From a checkpoint of a small transformer trained on Wikipedia.
Size: vocabulary 4096, 25.1M parameters.
Architecture: RMSNorm before each block, no biases in attention or MLP, normalized queries and keys, paired heads, shifted keys, value embeddings, hashed n-gram embeddings, skips across layers, capped logits.
Training: a variant of Adam for these matrices, 538M tokens, 11198 steps.
Each number is 128 + 24 x the weight over its row's rms, rounded and kept within 0 to 255. Layers, rows and columns count from 0. Numbers have three digits each. The size before them is the row's rms in percent of the matrix's.

# v: layer 8 attention value, 256x320, rms 0.0374, rows 93-127, columns 0-79
# o: layer 8 attention output (transposed), 256x320, rms 0.0467, rows 93-127, columns 0-79
# q: layer 8 attention query, 256x320, rms 0.0375, rows 128-130, columns 0-79
# k: layer 8 attention key, 256x320, rms 0.0374, rows 128-130, columns 0-79
v93 101:163124130134125143118121166102178103167123158127097117125155155132134113152121116119112143154157103128132143182123111143144106083151111179154128178133102112081138140108096155108127119185111116159146112147081115151119145148133121150132106161
o93 107:115139153112126118158099130134168115106127151080104112102117130137137079164121099129081108140143095127100119191097106145100146062124164101141088088120117119154092167130099132096112142127125106120115174161133146106153095117157110151163119117
v94 106:131121124142125064149116115141174124099175102101107161132111142136180132114150150119137128186148171133119110128126145118101146134137138207107186143101150166092119184129133096145101124167154141128141133129154111156089090098130193131124115133
o94 113:112118132096117121131128191096139121125148101112080136141074125141121125119124120120086148137126145154098180178110106113114146126113110190125143108101112132115144183122139086123136110130149138135129104143124081120113118121153154161164136118
v95 093:189153119142112117131133128102134116092102078110101114128109114150116070138164126138109129143149186126140098121105155110136153106125087131150121154131146136130142131089155111110157083083111077122134138090166096148096174112112146150105141146
o95 099:139166115123091119130105149112144110142072121146171147148150066111137132112138149116131144117127136120117119138143126153121100106106110105193122084130158139135121145146169133114157139115095103116126148153124145154134107167137087138159137106
v96 102:137112119127088125119088100151115102108128096098149101119139142142130140126154137102113126099145107116114132170063150150150133110121148139145158094150122154137103081120141102150166113127099130074148156113124136128151149123138124127120093133
o96 101:133129125117134133109110140141093101105143122090132130134173142109128126095131133117174138101098105137144153133138152107133113190148136115095156107154155159101111115138086149126147120093084157103121120148107112139141145131153148088107119131
v97 102:120088128132129147154137082088159168133140127148133138140168148157067164096122116114133119129152149124117104181057118143133111122154181131121173150132142129123112121087131110123122083121163107152174145150093171134143080138115082123163138159
o97 104:080144125114128113110106086102103149104132144121181122172134155105154140157074097150107127117153101145117151185117166110154134177168130157106110136137125105124073147136112147153134118123113099136117137114122165123131135122141070106113146113
v98 100:117150142125132137100116145120091092097148138161132157136107089149119112103141140101140118171094137109086152101154147111147139123145094140102162111119137097117117143102130128152107151187138114134145155155115143155155094117128114104181097078
o98 097:125135125126108146111111134148098092154148150129125141158141117153103177095141102163121139182087130143117149115071126140127125151108087200108148185095112160143121114156145123106106110158164123110147131110155138155156133129133156114117190139
v99 106:071120137135138088108169092112127149127147101124176160142139102111154145108082122142114125114155202119130135122103151148124155141111114108107145114132119164143119147112163142105120109096141083134091128106108114116134140102112136148104126169
o99 098:098118116151136084122123119135125154107117106123169145127121075130152163104117140143118109116174122147109169147124104144168135131142163140121107126142133129119172176137149181130099088090110074120077098123150138151125123142126110162097119130
v100 097:148148159123120135148104099129191144116098147112120139138128179133142110180125164135121110116150100158138142144131062076147148117130134123132078131154144113144101155152097111104140110090099162169114117154067112139106167142113135120116099149
o100 089:145139099135135119155137096118135130107155170070136132080100123088165137120110121089137136092136121157127110094166119086162163144143145092183124152101174135120154185137155154085120190132095167160113123134102121132170126110121095117111110112
v101 099:152128106128115080160132090078137128123139090125154135146144113148157103107106143115124121137144134083104114072099112103097144135132134179108151126129073102159114096114129142160123094095099142141119128105140143106160163102165091162137111109
o101 100:110129126093118097174116093127120120101142085131169124138179177113132161121160114101108153125135135147153167120133115093102161182159094157089147122115108138152113145139121131144084085089077102136101137147110109130153134143147129142080092142
v102 107:085130130123081122122103074150159134153112123122097156141132126086098122105141121129166131146116146118124148126139125096134121145090119127133125138147141171128146133146151146124129143087097163138142160146150110126142115141114150139159092097
o102 105:151123110113129101101108097092138127116155173108136093117094102102164136130119108129147105130130100129096128061111131137148071137150136153156146153082100146092148116115158136116148154107125150152118129122155124081138129113150119149104077112
v103 100:124149142140121140113068103133167087169114168159105118127195148128164151130087115119119159107141126132080140120128061076166142124144150105112141083108092085147093144128156106133126103116093094127083096123121132178135103145140080120106098151
o103 099:104161150130125158118096123139140114129123172138143125099137122112113168117132145107136150102122156124156098121136165134137106170099136091104126135084098109112135142166133122159104138109131125130113155160106103147120155147123060103106147144
v104 097:109140152140135112140088182135116153125135117175123148142122133149119161139133117130142128083085138127086134121102157123092080139116107150107094115105116123130101128132147106149082140153158175136132096105124160125097075167139131138144120086
o104 103:125120162124139084148108153131105136194090164137136086147133098152100125137125102099094148122118142123120125122137142153138115164162131150143123091156074122170148079129151124114115114114172152108148132132099122137094114112124089126138142106
v105 099:150132154128117106146070124147158141151091150158134126143132163139127142121071147112131117146123123122123146106127128091103137127104147102090160117123136114154134168149108120162151134169123068126138165082141149124138187106129144090153128153
o105 103:110144147105148169157146116067136150165107163107116177148170145104093120141101137116101126157129166124124163135139134093093145169111126170076122152164151148111139120137096142165129127146092116119126140171131100142128157133126129144165125112
v106 104:104136161123135105137132146131116157077132118157118142113081114143131145104135165132114125119134092106119135138121161137160142130143111091104090162131144152156197108116106121143122131129104139142088152137106098130151092171131165131100135138
o106 102:126166159125137129118110108159142158123146136122113139121118051151118115104087153076146106123094137126154137157157127120169159115181078140139153112179148103149187112135132117153169184167110114123125117119115114107136076150111140129116109120
v107 092:069093194145132108125201140157143164113132116136153066117111134126166092139060093131110127098088085130112081154139172113154127143140104130160156140137149147105135120091114125146120144154121148135170114159127152120131152116133115168135121099
o107 100:124086166155120128132125124177152157096141149140131133198115128112149099094119077166125118131123112188117127099145133102158175115106121133135132152146114117173168130094091132141127108152101136092138120104146141131162142112135127153152113169
v108 107:178152119128113162151084116146073106168079111116159107129115125103130107128098155142153142152141103103142062126079133135155104129136137147176119136111137106150172110111112143105159101100102115103176138144183106173120117118112112138112123135
o108 112:137147142124128156145072109139108143088095109174188124121147172141101140148133143135174126164135081117123109104132147174136099092111142109171125142132106081109139111134153132159105138122127113115119124153143125085119132138142106129085124156
v109 107:108159130137141082141148112117163149128143117135104131143100089084186142139100146106130131114138121114166174104128140128140132132148131189128123162099134089150136133110138103141118113094149140136122148127147169116126132135152133115087154102
o109 104:136126152111103151143143107134141174131122143147076172082164125111127167084153114148158164138180141126091150121090104155158143119126083151135144125136132125129152139154167111133122137130120146171129118150138114136109052114145147131100157111
v110 101:150160127123100206118113136146116087115120122154138096132142119089133113151125166157076115145091153150113150141129145147137152140129148170104119154150115149146173120114148120123116120130110090116116137095129135150132090108122117097132122170
o110 101:163148114167139166113149142134085145119159138107087096118157139103169188132104143168146108166113139142122109142126131137102120114094149129127143184157156172120105149104125155130112138163127124147169140146110086107131126125138120086138126157
v111 102:136118110126133139120132082114083131141086091134162115110160092072111111127171176152086137140114186104099112074200131150148124141132156143114186113106123135132147129130121130167124110144130111118122161132146123139097108168131131125161109104
o111 098:158133118128139100096149150148143129108128145136138102110100112138174152161131148141142187150114157140129119109129148156120098149074109148167138142169118136099156176104115155139156129183126128152150128122126126146119165192107088153155135147
v112 100:134112116134149094140117148137153123145138139142132117132115136141116161128103130129118143094123114103138126111095092107116150149106120140121126090151178082125138148118107123139137162192158086148136123105139118131122106148095132199038187145
o112 108:147139133120139123174136144126162169102149149145131134124127157119111150153133119182112109108106149126138153128093132094119132140087145160118149080142157108087147135127147150131112117179123127123143131160108102161102125156146127101131129126
v113 096:168136099134122136107126117115112115129142096124127167134138160162094155095111118100122129129113100104117103136152142185100143131136131105141145132118141081106115107132164128100077122111120052110119125176189150077138129121110138113116135157
o113 102:122128109120132137118146170155107106158150073113137134133152150123107127155067136174120132119133101106130102144138160158124080129124109145110118106137118069093108097132138137090098157099141079138132151098169140152114126128138114118113190157
v114 107:100146139131095137108099178122074095125129113129154142119099133155097128112175174142166144128131167149117150104094129112100146164056103100141115101127165182142180156116146128134141159135180092149165094125131122109123152131143127125127137089
o114 111:120147093141144111126147098128140079140113122113127157166098091152079125132170147149125142113193167125154128129146086156132088142135131165142154118154130140130142081105159127151121112153182146090153125121120108162127151136099131157112119109
v115 096:148113122124126096136165096111118112154125095136113142121143098189132107132106128144140151083152096113103148129128143139166165133142128116156177162139127149113112145093134162114118106117102051113146152142130134120160146131118102126115111141
o115 105:109145139143114141121138192157129114141114101147137143149114051135153177118122144138151156126130129122106132167094118110150111133112111122101108127139147110097112097123156126126118131136134101129110141148147140110175119147142152111142157145
v116 106:163125131131152135131103121115127093134130139076128139147121133104150077105127164136164149092152102095154143136102103168150151129119139087162135100146153155146098142119095134149136183137141109119123116123151095204132103128132149176100153160
o116 103:113127133123152101142131126135125097095148101096090144136118131130164130161154142150133099107105093172128101125151135124108114101099121093153179118085158115135094125121127125135156125137141100083129124169160090121160141102110159135104160121
v117 102:118113096126150120144161171116100139118157068170130171125096138120111131168111140156102136076161098123129115126083149135127133118128144136111140111116158180074140114088099127132117120116095139128169167129173125140176130149132099109101116124
o117 097:107096141159137130150137113137124112126106103156127146138153152141130102110118156172109161111113110112101135174121130106123133137112160140121173094158153141119121075107121126156154134137114114136150111087140147118177113142130141136146146130
v118 104:078145096130127183111120139164101103095132124118080113097116127147119114104146109119079105144168112145188128163101130132112143130111195121115153133125123130119145133108164121129126160151133179069150129120144114146128165157121164135114062119
o118 106:113137117164130172116123137139108084110148121125088159121123123142104100106175137128178100089146150115119088155153098130126127105102169107131132129117125148134171145149118102147158146144147148115153103093110065140109143129096183134157144155
v119 100:167149146114109085138174116139170143101116145141138111135146152173104105133134165157135154180148130133127117140112093144151119128063113137150133122093127153123146188110150120136107145144148150147169122138145163114113143136129139143123155101
o119 102:119137089108135079165138134143170111133083097095102111111134132157124167123120116133133123155174102139123088150122133128130105109151150154117149128120148106109150176114148150117128101141112134144139102109160131118162175113144134126084129135
v120 089:109060188139164148166117107125172165153146135140134071151126162155116147104111137136113142151150188130131141106083095044082160144154118116106145113139145140149098134119146145165156125120126110179132126116121143101099149148148111139135163148
o120 093:117128121110130134134110094105152160108084177126122118127138178082086130094145145172130129095162116141090180104147120115091161176101083143092095122151130175101130139111103141148108113095074096138118118126082117155089107153141164103124118117
v121 100:162114091125152132115121150146100123105137125090124134113101130162143167103142120111096157130072099109133143100101124155098159121119147115156130102090139138151148137111146124151121112104167153115123155095115127160127133150145142107097149118
o121 103:131129137114130142105093163144107116121138146141092156082122118121113118117120118161132140122136096121124130155130128126138137125188149102100146118120121151143184106099093113158148123060101108075115127108120120175111105122110124139117163131
v122 096:125117182120142105146106144119129135091168131157111133131181172136129137166114132136165132081131137182130114122130114081175115129136165141144117135170109112115153142144107145141117132149126191115167123145166149129127142130108126110157118122
o122 105:144139109142152088174122149120134118162123130139159077136117161150180149139110105156105148144104119104130116109131130149128126090066172139160095175126145125077133188134128161120127146169144125172179094144184166140165176133129143108124138126
v123 102:151160131121115156144114123124089111114125114165141126116128149127125136116167160106091107154105116141144160127101122143159136128121137158169117168158103144149126139151138160147113147141106148132155132082124106121145125161133124084134138119
o123 107:146139120095120133122146103135131137124145131124135131099116118140133104134110127114132089131116111085153132139140150103166169120153168130113083148127183130122171093115142132130137105127115144109132096126118100172145088138154117137129135088
v124 101:109092165137159143145112116113109107161137127083106174166123170122193105124124144109129157085159131108092166110098157121117151135152115138134104142144115175150078138164152087146162135182124104141130152113100099131134118119141085091145123110
o124 108:125128136133133101121122133113121162088108158122131112144113127138118095108135143144094091135115145144127126128097126125144123120100099081129117129143121160119083163115159107130122113157123117167124182175107082117137095138172182111120095091
v125 089:140104143138161098151152125132168173109141111160111101130083115170138144164091118137141159079097126124168098155091144062117151119114155148137167150126136165143148082089114158140142145126157129152162114090150136102124106125118125121160151139
o125 089:114118143166139113134128157125166150123161093121130128136102150119127177127121118124181130148136147125136177140138135074169156134148174161143090120142112145142094113113098153149089126170084143129139138157107115142129089066125128118143104137
v126 107:165110159121153072134126130139188125130148120185136131116109143167095098150122096145134128132109164201108147116093137096167132117118133125120107164167151143150139135080141133088092125107119142118163120079087096128134132118121151138113147139
o126 111:143159130115124116134102145112160131168101120138115113125111107136126141099108127144140146142119133112167130131116164124117126125115181134147150139150168107146166113132122122156143152104149151158110110125159131160173122159146147104162141131
v127 096:104167110119114150126114143117105133137116114141135125130079093105064080121129105128138134152117170132155120149143111120096111159127150139145061107134157114151136104137116118123124139177108136119129142146086148103126121119132106141142094106
o127 101:138121123104117127115106069138103150122128133171146138155153141133044101129134129150150121096188122104094108100098144157151124140109090107119098144143103104137123148146095125142088135126140129146122130109111154144084146128147107132141100121
q128 076:111178159112085191110153080127115175108183134119105147122147093114136120133120142162146110122149152157161109171130124126145113153115090116130114133097141137124163153117122138119118103151124122139144155122121118129119126085102171136148123121
k128 071:097107134148156076161133122134143164096134136129163118074156147129151096119096103102112096121074126120114119116121144120112137136128133127196143166117097115098118134130183106100164121145121159145084126160155098144111111142134152152161139143
q129 076:141132165120163085125059052128122153110182108153124138138079098097128123188097107111096125171113070160162125114135121151130130104117133137109119133141128146124138132140148162123134132154101096071141132150155099157153142130140158107110117132
k129 074:060174089107062171088151130105094079079122092102126150113151165106175115141100147099132114105156141080074127131104153123123138130144128144111113095121135083149114135150114099118128110074132116134138136155143119098119144159139115151119121163
q130 076:148111119130124184184184151129121118119084134124153116103166160137115157095181147170152121093131187099136166134111123152120107145136132110180136124149147115140113097136115122126116116125168127146132121105105130125129107129068091110112097119
k130 085:104142103133177097130159152136145136099102133144198119120129149091110073107129103142119107143098120146136118134120179151132126149119150141158148147108124123128108144137159126090105130129085151130119142165097121117132069110137137125150107129